config.toml
n_layer = 12
activation = "swiglu"
norm_eps = 1e-06
tie_embeddings = false
init_std_up = 0.024
init_std_down = 0.0
beta1 = 0.95
decay_shape = "linear"
seq_len = 1024
Each number is 128 + 32 x the weight over the matrix's rms, rounded and kept within 0 to 255. Layers, rows and columns count from 0. Numbers have three digits each.

# layer 4 MLP gate, 1024x384, rms 0.0347, rows 213-357, columns 96-191
103199105178135147105133154083096059134150124127116101120150064214139164155108090138171125128151159140126096121162153116125104117049180129146081138148117157149159152111155128100209052146084141138145118130172149181134112087157140106176134059115156116135104122109073190090124093108120109189
145140167154112102089157116119089136125162127138097133155118171099057062117047104173149146111132107096073127140141126099118113131088082126103155137173083144114141091090175195139158143154116140125115154128148145137141164141153175093189104097167135117127109100150175120135109196124130097096
106114159186066115117184117087128099074109160126087127097114176120129120164139044097086149118136111163136149091161138187118107159096151153133158180106117164081181112112143144099099095097093134102122113115125143107143118183102086132097114110115141098121159155126091149136158117130140115118
213109063141093135103092180081165139115093114205140125129091168162090155129159145184125064089156092178181096156130121158092123140101144145047182179175078120145105110147104185121134078149145106165059166119103103193157150143129100106125137154076098144073080183125106109076198131100098068171
157109109125116149071142176097096199196123122147208121143147074141183172189121118189120121137088120099182148154132154221144127137125097140138182126100128141196064115121121094082132113166075166165165178137135171118074104153155138177088148109128085156110134137158151149114161129180136088135
147099149108105130063132145093146112132138085140137123164084158133124090097048150078122188116147141166115142114117120154148125164165064130173162085112155107121169151150100115157191127125150113150137231076149128108111126145168157102129117173104108113136088135182055126123151148145156107120
079191123042145138126109101184140158183138145184074093107139122140102107166072095111092065116105131172117144133131123130143062151114106167138106126149140126106178098062119138108128091144141164176126077147087127140144203134095137134117138096143146101090153146095119124114152078073084132083
136172178071139106160146115114131107132100146147161139169138125167169153110146051128171169125108139140142066118149137135135134111191152140163127180111158143135136145140154155139101086158156064189161095151106145147116159171115136133108145200060070144114149166133104161174144140122143109173
130147118193070134142071100167116142094135156141069148107168162114133131173056118093089101143119135195150122154075123152109173122144104123118106159076169182146187106129112149120116109139150066133130178146139191140173147094106076089107134114110117069136126169092101158065094056082145088118
149152151101149146171105140047165092151088067143128154117122116103151093092163156140133100103090113123148142121158134103108136114153134173177163167118105119163105123126198088081099100110086092157136125155119091159115113085124085134139154130155142149093128159092106158121166149153095122154
132169086098131144116118109110166165192136141153159065152156120110123165104095127187114107102140094118183175125165092193150071150120088148106133143179091124102086084096082194190162106178132161175122139076174149180130139146104116106172130095189126118109126154142102158125118122184135072089
107100103170169112106113146141167132111092089120156133178123129177125117137136150102154149193157211080166156143068154116110168095165102177153119086082143146130183078175164112093143121090168105084178165078132135112132113126163150062065097153128171144173135088150105152177157146102133183146
165141165121159113119112156125142099072086168171116178159133098144124143130121134152095129172102160136189194112197156054105093166130181223166216151135123090122094169156174187179156131122137099091184101126103098084101154118126167085149152183172175154180097088122073081090105194110091116185
125121121159100167141159167174136112114126068129103132136116094144164091118140122110129146148141063133143120172155124099076121188044049119156113118090127133085111130203118138084159085139183093124125147117109156111108143106088129113145123041065118096130115083066082168122091071151088122164
092126122077113184090113129123146142149142173159167040119081150128147139089087139127161167131161135114105153088127096106163136108076112109109113086176101134166091157095171127155170097149138142117144144199151150082122111135174114150176138099080144128160166101068100113106097164139150107138
147113129212130104117104108138104152146117083161060145170157178126146160149136100119114092101113139162135112192121123186107062116149148179103181137087177141130123158083170124132139126136172053120164142105140097142154072109143147166169177087076165125135098146135122170178177169105167196136
149110134155138104111129110129077113121162113133124086129120121153141137129128093144156150150150121104144095137172168150123153166117097125155114120167126185071106131089142160058120110145116126158130152147170121121090098173067142182097148096156188136158083102131100109063160116149121104183
114154143088136076117050104046169153158138122124076161159126119161148142110096090126139117073133133144182091130117151068120103154126111133134106159180134151118083219141104175137150109141098152168097144091086160126128176095134156153117160150128112182104098123126101104160098182152149068071
105152153177108082126162114149123132138107119091179129217151175111158103115091087144145109081122133132112106110167164200109117137077194154117132093167089147117131126117119125102188079121118140148126151174161169144149057139132118189101161124115128128134084147095154115066088082142143114121
147117163118146163143187157114156154084171138120182092101171128127158071132126143156140143123084106108089112086132126092075118114106190128128157173181135102132117147102120072088148119157077129153157193131109185155063150024128105139116127141155107095133085127111106119095160079200112119142
132144104119139113150164161158073122100134135130134164104105091119139161156126120179136103168129113119149141148164088083144151097147134125093114136075113101135183129132099099130138129140190130102094155159125119097108083157134104035125061132098189152107151129106147149102146124124108098154
069175095136085110136094114173060123182158085146159158092151137123111131196136135162096145119079132147187131112108085161079101150083131153137095160100144135104112142188085132066151113149114113124142113166162111140152157142140072146096110094109127112101189154108107114089088061098167057170
138152121132167111130119100150163087143136060167149102087185112163143107127116123171062116109109114130164158118135133156103127091131084164121120126148167114130115120150102123120150116176115088161147170093146155093129101159133106137068148163121140102138164126150076100066143137106133116165
160160142106118112103142096123103120141072128134111142135112079082136133160139167123103149121145113118167060127141150112129108157138218147166083089083150150087134143126110132108140115057138128138156121181125140120156178143099137138175112181192130162097133083051086122093133115136081105144
138171186122156129132139144132131140119177113086073082071144135146159173101123143100147151096092126119102162093141200122143114117113103115120093141072193146123088113164112117131144132131111152119150135129088141115111180104125150124193111104145145142132055171146148104107134172150140171144
163131087153150123124073135144088128168115122142173148130143104159125139172156076110129088124089137128165140148150201177179149176155112154128133142120093200146118162118136133086136052148088107110145181137146075083172103103109096144162175133103143142146213134075124145120136170152144129144
123094059200147086065111151179128167117188140202125153121112204153121077133134159144142113154115126152072131148101067157107076123103133112134139185140113135089117066097118152122173123128119120160141093089102087078102133096131154133099114145091156178104145122159119129142097065103069089156
138148147113152154117119194142090125099123124139139145150179135217128133154118093153162078095092169155179136158175067100132127176090148097123122104076167119092097129191135134150172085173073098101122153153184159163112115080102138228164083075120085131144180108086110099113079126119096152156
184150118133165202106119144128151189161112141153133171195119138100152133068108091164162129121157064093126118133095127145133109147099121151119189126074170187110072140094161110173133077159131143190160093144073151095094156138156113156144104124141163087125126115084099149145197136162095136130
147218132139128127092111146125124142147121142144121170134154124103110146121132133182133186149117173122089134080169141111105123128074110162097141122139161113141057131128103097129139113179133059140161123152132124109107133187146154164151093080076099064114133109090144154103112101132204054127
120119128150146108124162098122151124130172109128164121115173124110130150154136092118109112098124105123105151103126147137144107163110135171101118119115137125123130127141147108143082120143078166119143116088131115116069092073125153109166110136107149128117157108136097116104098176149119111104
157147093133144100170136129120102133124140116118115142145131093147151208159120128145180105134117140123121085126088202100112148085061156099124154104114107107134123124165107117129160144078113097150139156109060101130113210138139149105139106161119156098111125127132074158138113127114149123186
082107126124107125116095156135075131148077147130085113156146154072121171120121118072101103090112132128090114129086067163189131092166162153133135094133175171128174080125255106073160162188112104159115094117085100132104126145110061138130114145052115184112134151150130182149064159085147118104
103058106127085135129132151113081108168164158115102124136140099089121149157118135094151071142167165209116092159088119123099087118132155143147131152124137099161132121110090124116149103087157139123108133130144117134136133091147170153160137151109149156150161176040096173116123105164146084152
155061108167167137167125162150119151122192157135115089101159159122087129123122152144057099116140142157079130147102143198082053069130136127135130184130162110145138109181098168108185096085080135129177132056126100078136137061150048112113133138138129078152126142098073097118109090115149119166
113096127232121170122186111117184144093169085140049071123155136115120204165138147076170110144116149171168149104057198139081133150142121082123120136059133157119151116169163160158090134125109093155091101186116159165096120099143119126149147117139105167115171143113149147133144060158093137160
095137099128123093097096127217081075180070113123105064160166111093148098155112153098098138069107102145104141109107163119139091111098083160099090092090176118151151077125219105168139143088071116165151133117085069105066105169105083105109146152099139153115148116132052136091111143113116189166
124147090183123123074115130154074154135148141151103135119173119121136094139161193145166165145071126188137131132115112159172104122066119150105106164145134121117190091129108138111127154121152149149126170108185111116098138084179134114106169103148092120118176110148170149148173094120123113175
096029133163154122174089115118112124100161148174138126145135156152068167120190111147112149160060204156125120136127083152080118157148109141130151193069101180143164044085204110138178131126177092156137135109174175188115116148069109112140174095152121099152075126177089197160127132159114130117
171100127100104127104086139119140100103170130150122158156148120130107126153110133153155140131154122141134169154096093134136075108141163083147162105106128163164153145164168160148154103107143090113171148121078143108097175178124145126135141116172115144176123137149158167146152110134089141097
142142148100169202173158133099149111140096125117124123142155108117153138107127174109104120135148141101169131155155144122126105109095153160094136124109159121096115140095138115165106156170143112149090131136039152093126133141103153136124138159143148089182076178082170158100092136151119131148
157093103135110100079118170103074180153140076207104170121147136128148170135090117101086097143101131147116177062152149161087111093140134255107137142116099160198109142189096113100149079095097076172087120158093170115108092153117150135134127151120154058089120144170141137088118158151119103167
108138150099118121071120095215136085129075119180180139089163160169127061194134113158032098165095129164196109124157184131171115146160125102147136134096121117089092149145098150099145132094132156097173125102219100125195135157161097120148115060131109143109129168082117163079111112158131113143
214146089168135082102086136078141142146165096146191165055124106149093157136111140130148059157096133105141134127122135130067098142145112162159142144122116183102149114157093142090102117103130089158145135156183124061167092195157106139141143104112120088087172184108141078082126159128135050113
144121078159129138113117099109129170132114081150096118116033142088194129138124118113131129154141129127181171166094158135129093106132109171106133126140100172086084103110079140082165191183098121125094152167133127089152102124103132180153199101105159142091110108174094154139117095105144069113
192128103183108103161098127115108152145110076164145094131163152064111146097139111194149070130124097115128092161147121090139095138139119160124122194102153186105073167130150188125121105177183044133110130147074121093143101149131156116138186130114117098175126192182165092097131138127175111127
148120090156114184165146155124103141143107152145113161112140130131108089115072139123127080119139092144177174105109172186094134102132116136125180141107150143140176203174161171138144083135117062164126192130076154129143136105114170104121149089154084090192095102159178113110126125144155131114
175143115138153088141113115117135154150121113129113176140064111190135189134157106166158152113110064132138098100120117096115170119071080126150218126135124163110115155143197121117184144097174121168169153123099152098169169105138134155139179131054129128126131150071107098143118194112160116126
212170131127103183152124080166135205158154110133115141153095083154135128122125072178151143106130118107163164135134101121110084107127143118078130123086145095175219138097163116106139120119091127172194120147151106131103157099147193132160108093137149113168123156097138123160126071175056153155
170187141158080127130154169145134149161109177123088118139135204131140157096158163134134107127070199173064155148145085181172143101179153171085147123119163145184077142101103148187114082177157112210131191089127101147092172072118138089147073129087110108130184170108121146161147147116137148171
063166148120037094094159121163154109135138136073143172149082094122180126142219132112153152107121121098089077160061105113130091111106100099201127105084118144119103085155131099107139145110070100156139221039148094166107115122097138121137131112096191114079142155082086123095103050150065093106
044115063216103091130117141125079216174159114136114171116164188049167101208138158124095067102097116160112168155105113119106135116137137165083129142084056146132128156118088059158146071115092108146097143121097136111110118097115145152098163129121134133123141069191102161136116152082160081233
103134145121131160181127185151154131097119152122134145181080125108157126119153130097148150100119159131134134152097119151145121097114166136126091147066136116177104092124137171096104141084167149099099173176064093111127103106130129093115164089155138146149181138101163166114124152131128156150
151125088095171207133088135164152118159161132159115154150168121151099146111110116194117127116103086186129091114133115168125114177229098144119117127124182122140147095115150163114149093152193053179074142173114065139145163105091103169140141098085170120131094147096107159149114151162165118151
165159140099108106115165135156087180128084142188027110123153154094153135139132159124150113167091134093110147152143109137125122112137136124102151130171125142097065087094067133148153130133172096108139141049120095040169128203149136136119154141103075097124122165125157184140112142130187085111
136135143148115087091121132145062160160129064081117069149134189159154176115125099193149123146129139167137087150129110157118115200122111112144154181125123138089124109197146113095113041132073088157053166103186091124095099177121177154155165067084135060121182152159100180061157041108167168151
089121154170145074122066159144138141148108133125147120129094115160151158178134140174151092143058134132098111115172117158097082130093116154093083205136092144141087111075162166135112119126151128105138072103196082140147057162103099064117183140113128130175073127127134131076151115123103089135
076098160177111168097095143112137055079106071215127135109153114164119106097126155116064101149125134176153198133137160098096119135122130199120057171130129119168127113123129162101160109133107144087184077166116151140138092159116100105132161148147127182116118196157066138092106112120130146126
136074108140150137089131129139126137149096126127148105206201150111182067129137085158126088157045154141164095187070127143151061062165096148115115158091091191160076112207128093178135127125122106112118174106118163104189112133112085089116142100151123132122106202112118143051134051151151131174
172125187122130118109127189103096155156087165177061080151088185155108128114130147121129114098115066164123144117155165073145135159098126126152143153082152168132157111122081149118124122146159133137151113085076120151152133163120169081147130135123080143117109157077100141148112135129177139121
094098176143103167130096127102127122129047051145122076139118110153168173130141133128163049158109060199170159145138132167146149166143134140151165157163169174142134152106093119136121083152147054144031171144053134089157164104115122149124132112086132161106193182103096144157153168093099079146
135172171130134094135154101131183133107097130120156113080148156120162156135172025135106114093139104121099131079146153102151145122122076160119067101155124163100108152125137153078112134162120126160096084150071183140116096162143093136197149161144114147174126204133084113178124136092136116149
105137169132139078132143179066124116115119147191154128097177124082213118100114106140123134180124173195166119126129151101090134147131132130140155159164123158126107193166134131068106095144154171121171180141155122142064147115139062126135131162113108184178111101161079113146104144123165137122
128106194115099081122115182140132131132159134142082156123092110169047140149170191100134117147124135119105165208071092091136088125116113096154133149142139080169178143112105126144162088115148147085165170055112098062126117102168113100065097094154130137132144154081162136098113162165162130140
170090111113139140109118172173105158133116144159102117103087137184114106097174133124165099144119127138133097134144112185140126139158128067122161159151122140165094180115084171153117190144108146164112142104193127110108144110142082074138132137110125137136163117136120097103137141151146153081
104069146153179121196112105160078115173136105168127195153114157160158189138140107147127127168143114168129142124139070111120098183146126123091109117166173154103145092096116115144089095159137171130108119127124063066093094106083097153144126120107122101080157182140096175140136067153084143210
093097096112129084206080161139130192155100093145193115142071100214103075093125116133196145127103168106082096143127129092123088093155092183114121157117124197123114158126111151101084122172084109161108125189110106130157156162110142155131172112103137164158172114133142131173099159186160116184
144130117117096084078140110143134151137125119206069156110092085074150164142105156116126161159105149127125089145075081126123169148154102162165147101017149093110115116132193083104186105162103046118106089147125152112116148177143167186211115153166109115195105140150123208105107154088123115127
135115126127133132181105171138138162129124116146100059075088117161133079127091119096113070153179085181164161144118143117154121096097114116127187140103146154115143177178138162125148099126095106154117163070133112097122156145133113136128124128115069174067140153103067132084141142091134083128
078110126174119130152109106186139142133111171134119148062137148077120167110128139147121140185135141120151088103123153142111123141158134129109136135072068143084172128164132093140112084103182131136103109076119128095104164178109141078118115148080132102159137160144106084128113106126131143146
087117086156117076158106153173177142165159096155085089093135081113169110170059172209133102135116162183174132091192035150093128145133154128144124147080121139100159095085107181101133125151140106137161158174128081090157172107238117158088179122109198125099143145064107170077055100100166082114
151132149051127132168097160184134119164148164173115156099136121181125154135151091074132107106111137142135137143187107168191089145118141162172175122090138156102125152122093122160103120159140154145130097112142160135109127167139146121109156112159112089086092177165146125140139106173103107120
126103120126175108163092163104140108107146169173091090120153168159118086124107094104098109115134103142095103127171114085064103168142090078149128139072168145155136183096181198155180152093132041169102146079133172130134136163089112127127128167143112124142130123102194110138163101066074138123
078111138112144134039095123143090135135090142164084136161193125120169129175068038155116118159092073099205145111087184120136099085140165124127154112081083134107129116147119086027153087148218095195084160161133120142125131151093124137189146132161153113080130112076141161105107126121207128149
094137108151111133123107150129095119155109118108120089157130127156171147139109107130103125112169092148185145152104135105111121187166117107115164107094114109087113126185198122124122031183152153152146074076163098120102133217139145146086136183149069103141155111088107124097092109097140153136
149123095129159125150087178146124160120117093198113185139136154131154068175139112164148121132117124125195144134111132087145125175159123210150131134188120144142095135171118099146117105147146166080136131099150174152132169134198107127115112146125093134089178122113074174100131104147117127151
071149150165132101094069132132106076148126087119117150135148105121154062091061152120123102102168089165126096116162120160106114118111105074194149127153136087151096179158129196130174118143171107117104138118142113089113136141140135074129192111133104089082115139103173102126164120137115124165
169173175105123100129067146101137170147127104128132118090101164166096138159106093172118133063079125147091142157142110141105117142076152123164113141113104147089108110099176198132095141186102065113112098091055103126117148082116107097126143113158154125132115176140089104171097154144174127093
087133153169132132102051162127101133105159102103056144139140135098138106137082137099181147148121148093074127145078145140031117092123150131163189125075204173165114148161186083147082098139084112169110178091039142066124122169158118096129174144067078100113143155186098175161150113132112062094
094061159142041142134122132106146130178119098158069086161034183078153170086122173106142094065144146167156139145058073101163090080118073116139121154139116131153119128070150126185148087134196093189162097146068178085151085122131151142125142079102116075162137108127134107127037157054157136109
090129131118121077104148103095083165160115147056113094160115198122110153163160167166109097104054147143132152180175127181124115134121133161123119178121193159121086112103134144136134079195115140127214129098118133183117082112103129129081172117112137095167109098167155153150121109113128067146
122117125117134095126180152162120119152142131146116171123098131121171130103125148126142049142079163184149109082115121083132115162084120140103111139102141109176119072088103152049144129104174126124183194127106136104154120136108098158097105153123112251130160092124117191104134139119112149178
201135127112100172196162160154133103164110182118079112159091113144148169147163122144109146152114128114219139113114116155126080101136133109140080180158114132090141077088131127173200120110139081135104079126127111120066078136096156107165118131117114159142066186143170117218134142136135102116
097191165102061129147128127125131150173100139141139146083155117165093128121149109161178144110136159132129169109175102165182070154126084112064108111113082164050111159122128181124084098135161156104096174144075107011086099168110113134097132150097096098118095075108094216093107139084144061173
110135145145152164109145143061099133160132165177138181134130140141115173162099130190169112093108128121140138144105069199134138105103186157124098159146104083146104131189175149089127088103136100209175134131128177066069119062084166174103148155076169120104141145160147157078140136156096099138
127112084103149133173107088157097171125125077093144182171134104120163102119096107096103148122130145150130118150123170082130148119131092115128154123088133151101123136168140119111122100124149149063103102100128152131093079131161131108110117141089089078104146133109086124122161097143165102154
101185195133105160129094107174126152093075108153128161116120126166115062166181143123109100150120171145163166077193130111114147121116163137133142129139118155144118158137121157146132143096148140125165167137167101135164157141095111128111103160181070141115113146127124103070117135132145120140
139107196156198081175100115162108071145121115132134153098152166132145110125160115130140121136099102133145074177163121144144103154133136201100088204140096158100114132115099098144101101129077140093070183079156026109133108137186104115133155125146138108128158163131057133063071127156064119191
134101117140101131141087170053136169133130139151176101137155146122145089163164160170168165127130109146155128119153083127127135167148133158162106116147132092175133116136161114105080128129144083120134122140128124034127125138166103105106217111073152108130164154189064147125143125135172112155
153126117180168113174166182164028148142154055142116119173095164122119096173128130086110089081068114180138118111101160132068142123054076124088080179117205107142091118136110196155145123144115126154187103074102088048148082067146114111123100072111200109173069072156066121122136118093071147173
136100086139135144140116170122109137183073123075060080189141118124127140152147159094121114129103113114105092136107137140062138088079169134147177143096170139145131152113157146125161118106124094122137114127099115139155107132179097119137143125077120172134164130114152178150100129201125134121
161113167081103183164106144078164087185138072097172105133135113128174113108098096137070113121119101115150153088106162116105120142166117176194062161112198158099087161134152125096121125139109140072125073138130108108151116142117136108131118097151144164197096186163091114107119149156120094135
111123117150159088111069151062136121180137111186101062149154170088106136074115064138139083100082104123138082129150193054078125101154115141091113129142128127139153189122103169185141076116211136115109144086129114116099119119073156125170126105151130157140103140098142173126062129133142139079
086110102149093166099088074088163112104135115161092136098132151117125119168161137170180101100117112146122104097095097086097099142178112150158164155148092172129135082042139165131090144120150134118133132154187180140165171053134122109165098182099146132147145177117113108129097120180159056081
167094074114108105157159093086122125121111137152149095143119124158150138129119076128121095101070125088161160112146146151161152195143106153186172108156114143106123118098191171110164082196152113071093175106101125105112176144180134169153152160140149141136144175092093092095127176137126097134
181128137146115178106099111150100127131092128107149166090142129083126170152101188156105087166112107182163139100166123117101136084085182111064121190109189151163144119106073180115088143138124152118139085150104090169143063079091166152131120101116158129104157090128108181079102085124053088135
119102147113088166165107194160107157208080152195116125151074110183097102132121117170140116118113138125103121112178063120189114077062094100091091130192113145175097152209127179143161114181079150110107105153157093067162190104159144122131121061135076134159148119137107186098157155150068102153
100131199087040153192082118166104146172150127150118113129062118149119182141133169192122153144151143093208148146092075178144130118092123161142142152090118135147107083168118088126155073141103117120147146048151099111150132163164148095132111195124114086089087167095148109086098046153119128124
152082073131115037149125124123134147140145153119101144090121130064113082122109165106189146107117084131084119163128168154108076090093183129117147146176128211095113160113093132147122141112152113142091093111113081163160107152138139107140126143128130119094145139107147134064132155120176116106
122124159112081100103123169119154187113028067134100134215093144109165114115111109136179140039129074122116149106096134097101113094050180134163126126125091157160149146140137159140106099089119138116133104130126160100164134097134088146120164086080107122184104149106110116156126146170133121143
122123102188045067148172164078083114091139116160136097184136198158148090164193159157167115042120140182100111156111152133093102165086074165138139142113111091090144134081106108153130158096092134190171175061164136078075095152093175177109162100155115133120099132184087109108094130116128078164
102190170123113192140071133073167201155112136118159137145107177092134150072124067146119153091111105097171140130124074154133132145145109134138134117087072236126124093140155080129171149155118091129169100105077107096090058177117120147139182122093100129183170127168145130101164100137163169105
119125170126090178132169130139104171132142094171132177160120121140142149187116135143112151146106168152195188116120100149124152162092183106134172095176137142120097136138141111109150091125151161081134147113092177105150131125196139117176134076139096203130148129089131123085136097130119134110
138092101099101131079117141152096201125125128127087109153151144097100083158117131076140119110121124072106197122200117104134108104134089172070120167140116123114162136131164103091175136089162106108154168086068143124133162150087079170171123148092158064164087153129149090142089133201100113161
133086123108077140188143119089177160157061160102068056106138160117123176113127115169150159136091083084105122151164094129114113157097137138158147110131146137089120136183114125141075113098088098117150128076107139131047172177150138164185127136139121055056130149051123128136101093143141114144
097098076173087119109102174182110152136189134091131140111057128172081135122159073197155139138076189168086159096077109189130115127151121145119141139163105176135111124100118092125118101111059073183123123152144110082144135198190123197142187128118091142073141123143095149017112107137131117115
109093147150201122142125099126169106105109084126115122091169120124189111077124111093069160133065115116146159099097168132168105150135090109124186116105115136121094148125147171116103140124134131148133118119114180153141110147170106100157111151148143043150148127112111085122085123190134155089
082134139158155132095132161110176135124135136119095095099134129153178152079077120094121112126159133140133100106091100136095095092142153086099120115108144135145183156154169113099131115177107202114084141149179125122118157180096143131112132127146124094137104097135147110124132100180145109096
077146182153117106139148131098114121111158144158114098085127104205103101140136146117063068151139106219089141099140185133154134163187173096143150144117124130108119197133100174100161133186097104115149109142173123115106146126137131099125143097144112088147129184123124131124111126148175131096
111096151164133104089131152159070122122165177200112096092110114071139156138112097186094085153131141221166149143173072124130122131138164168117161183147085086124167103114138166129202079116141108105107138143161168155112100168110048163154115126083161141140108101158073113103145078099176119152
141112119149122126112122098184145087121091149105143190162161169130125165154081186149070087136125118134103116140151139166127086079145130183121106139126120122101191115139177173175157167075090136120130101187132080135097101157096117092149107130149184118087194067094125114115109117119077108103
150103102151120145101125174154062092139140146124130125112120126115135157139107122129133128157160080082170133102071169072128133146157167154119151071185128130101140101115140080125163078222138108149065150185230101099081126177131140150142103093126122100112093081094107092100140088085168096124
168124141173137105092066176148119157110105120149104119135072142165169088148110057137152097182098103135149096127123131068118137116110147137134134141145149127152153164207176120133182143072128078112132212134082136095107211127097146088159109089119149135110185131142107132094159104094109150155
114100191095113116117112127032148111088156114110133169162180173132086099125166109129085136140095094154147158110096170153160119123140130140142089138085074136105181146115082098132085150090179143136119079104102140055112140117125128113136149128120147125160102160159173123152049169076101151075
171129107089045101104128214126104196171169099081155136105109153072126198154170169100122135065079157143163101128105033123165121138091098129152083170125121142054068100091092116092092097226119140145084177091108108087182184157096159141198160081120095076092084173127101162076104097158179112117
141133101113159175107131167175155067111114096107117122134058089153094090125128137128138102160127135120158157152117110127157111159103117146164167153144127110124082150157106127136167132143121119132166093180167119084132147129153120138138126135189181136182056182110134157138135171132140064102
153100139148096076107029189081124142147164178150062087110122119164120118067187168108141182124152146165120122159101129089191151176126134126088138162154099170140201135125154138123130130141141101123096171109108103152120150174113101177091161150161155178125144093122051093119171164178149127132
110104140100125113149140151127128075118148154081166129116072125171153107168150154116135138140094168195126132097116104165148150110146143118119152139135088112136117119172211090112158151125064098150112150114142183135078153114099145168124108192079171189197086129122088119120152143149110114129
113117176090121143089116150125120145123107095137136160120106139114114104135133145177105104103063123125118125114071085131078140043086105126099141165128127138153071140118102153136145123147138150102099109094150116106136164109156087143137164077144072193106144144168116138134181126096076158133
159099176078153130171159126085147100088127105128084115099122137105149164138121103083170183106162090114119081098126170098125077108122116072101100124120107149134059119123117126077116140159105105133122119156206143141186108106109143128098128145110134127157174130117138125103150167128170118156
158106145178127132153134117100139162126095064102148040106167099143174108084084153104111090095094126105131164137113151124140138168126102103162123124168174165169172097116122172101174149181118167096155094163112106119163128174119100126155108146197098138121112154089116119142100174121101114126
142162134113091148185096154132129122125067159185124146090126101109140109142080088114139102140131121164176120102156185162149088156135169136092139189135168146134136142184140144075107112142164126089154094070085128096141139083158066145107150103198120103140110168109109170131129136125153163141
137117106121113096145152115145130114111182089092140140159072147096142132122121091093131102133128148126064119092052122153137116168092183116161115163170208111134217140090161151110140110139075118145131183115124116099205157088164092087099134131113114119126176176114146114137132113119151148133
203130105198166129125093149096142163121118076155103158158132144161106153149110148108130154113116145115136088090113103083121142089164080122123078114099099143104137132131123155169122140122164141140191097171191082102114162068123110115162089196106115154111129188134143211105111132129057133122
104179166112157031079158162130105156127097098129127180069107198113129071112075081155088172122151080084106166169158116054160074109120090147129129104162161128119094133179073135112100114121137150117166128063112154080208113139141120122114123073129110099149137129164127167123088145140118148156
083129122147141099157147133169116128151125133086143174089121145160110063104161101172068122132084117134139097064158114120143072133144130181141173167132090120103151147153135139117120096142145134171103141114078126148102118167103156163095114161133124131129161143122125129089150130134058157093
119200163152120113173176149138122153108106130139131102109120168130220161132099072094159135112130123133142108133140121136181096188164192122152131095158139148091128132097154138126136118137146141147141082080108151113162088099122138145125162160116110145181139172105154104171099120156102032129
107151101155072139168110101115107142191164148111098128106117145167115116108027124136141156126143115110133211105122161121127096128121149074137167113102138161135102156136131091139193096154103054172081152184133162112164179202115157063139137169134090125141095155142130163193119095140125049152
100158091101141139108118089112140167148142100096121143155114147157127116088158109146125175111166089148148132096186086122152109151111166071098103140145120131108136150150068129074080102143119158167113128124087167141148108170100189212145139152091125105152119150107119080122067108173135109074
101123087160119106165160110165159131131120084179121122107208141116117059134123102160093110148128129119193087188146138151146154124140125200101134149136102099180052118151147125181147154096089136115131167163151143061109091114165093105151141150135120123145148158121100144106108141175138187183
186181178130095125186161148162072108102095148118082134095115117112165149164101089086119096132119101169133176135115177172120143056115075087195154160130156152140141187115147141121173125170068065158110133098092171081137099161155125091116128153128149080184097092073083085127125069169090188152
088157150064117108164145156078215146137092118106132081066106145108177107070127102157136157113156136121096196115178120120136143126137141119129128142113136144123135144120124143124100092117132075170071163091186138078106162138146129137128182102128078145107114137117167143139120120154166088084
119120136152084120124112179110169174085160120137024130135096113061120115149179170182109178107083199107174165125157120159140105187132142058158125173092090151075172093113113143115165079144097128187121149138108161123125151162163118143173111161158109126151160156126124112161083177124143063163
128110103112097128126120110105102142163132081125078075158140144141144198153072169121135119129134191104174105101081116112133098092165130149136134126114054124126167062104140108154127124138135126131147197131143105116074122088159120098213117130209096104094105153099062161137102119118110117129
136145162075096129115135075117159156200088111095114033135118065149129107090066082162175114142111113105156148164115148128099120138144092160183061187066155113132138104114149102065144087160118084136151105166117119054144169192097179164112141123155107104128133158109118146140066103171141113211
158086074189090109081168155118149182106152114172122099187120100102101112149130126121158181145104161171136094122171131164157156157108137124134139104158204111142102125118133117095149130203137150127119137077109095180166124122089112033122154095182111115088110126094097180129150118128138135120
095132188109130114186066152167142085159123107075170151124127139134150160147088135129106153120102111156141112107133145106119105116062061133094159187142149111140107153167132169109158103153142115151103136096093149113146124143188144116183182142091137089170134105131041167088095114114142159138
172096103136109120191132115123167087153147120106106048133128127165147127143171144163172119133135094194133156154100159146089120141142161144108156170115161129140133144147130128178143111137126139146149124142141114130111139110170136106091152134104124157189162175113178163085170113132053096123
123094176130112124127173169120112134162150207132121082138119103132135115111157164126151146142111161160113132147088099099159109177103182160142157101136195110156151112173149171171119150128140090109140103120149107114107178140125053172130166088117135112186132146104132107086138134148165133150
135080085143133117096148140088155150162092040153080104144200100159158133105076119193111122131064137144151148114132197146119109143080095128068129151155142127137130075140107131144153120170111123124150169071087142067146211156129089125115178128146103120110064182117108173098091102157186053147
147155167163135131168089188170151102116054112169102101117083186171129114107128162188116131158110087114207108133088106142121123117132128144127180162118189224120132143095121164166116103128188087153091156078151143154125213116136095077148175188066077113060150152152149146145140126086208057143
156159136134089089100155141137132105147118163120151101118190198163138081118097121184152100152142131088085122162072115128113066161125091134135091088131201118144188150204176140163134088167105109113130175100143119045173180174099089140056184079141112062160118179155124100079120086182118168138
118104096105131132104070086110147129143145101124136116143123107203142100117081098171149135138149153084165116160144125144155126105119136143129135168133158168127135130143094155090125095113107152115125120160167098050196142150139160112158146079108111113161126148145131177124136077125128165101
101164154131106150141104122096177166187110100160122096111082127155157062143127155168119158130123084115170132068190126118124103175134170121132105128136081097123088131144079138109132084196146132148098115143095093105094144177105154138106155093097130135090186162064107156111127104145201096154
104128089187092134091098087098140171129128106162122152130106149113101220099071140132167089157101135106146108136124097153075139113085106154157139143098130154157170134113114154120150119128132076178116090097093090169157102124149179149184101091119159129139149124114086207077161066182069135167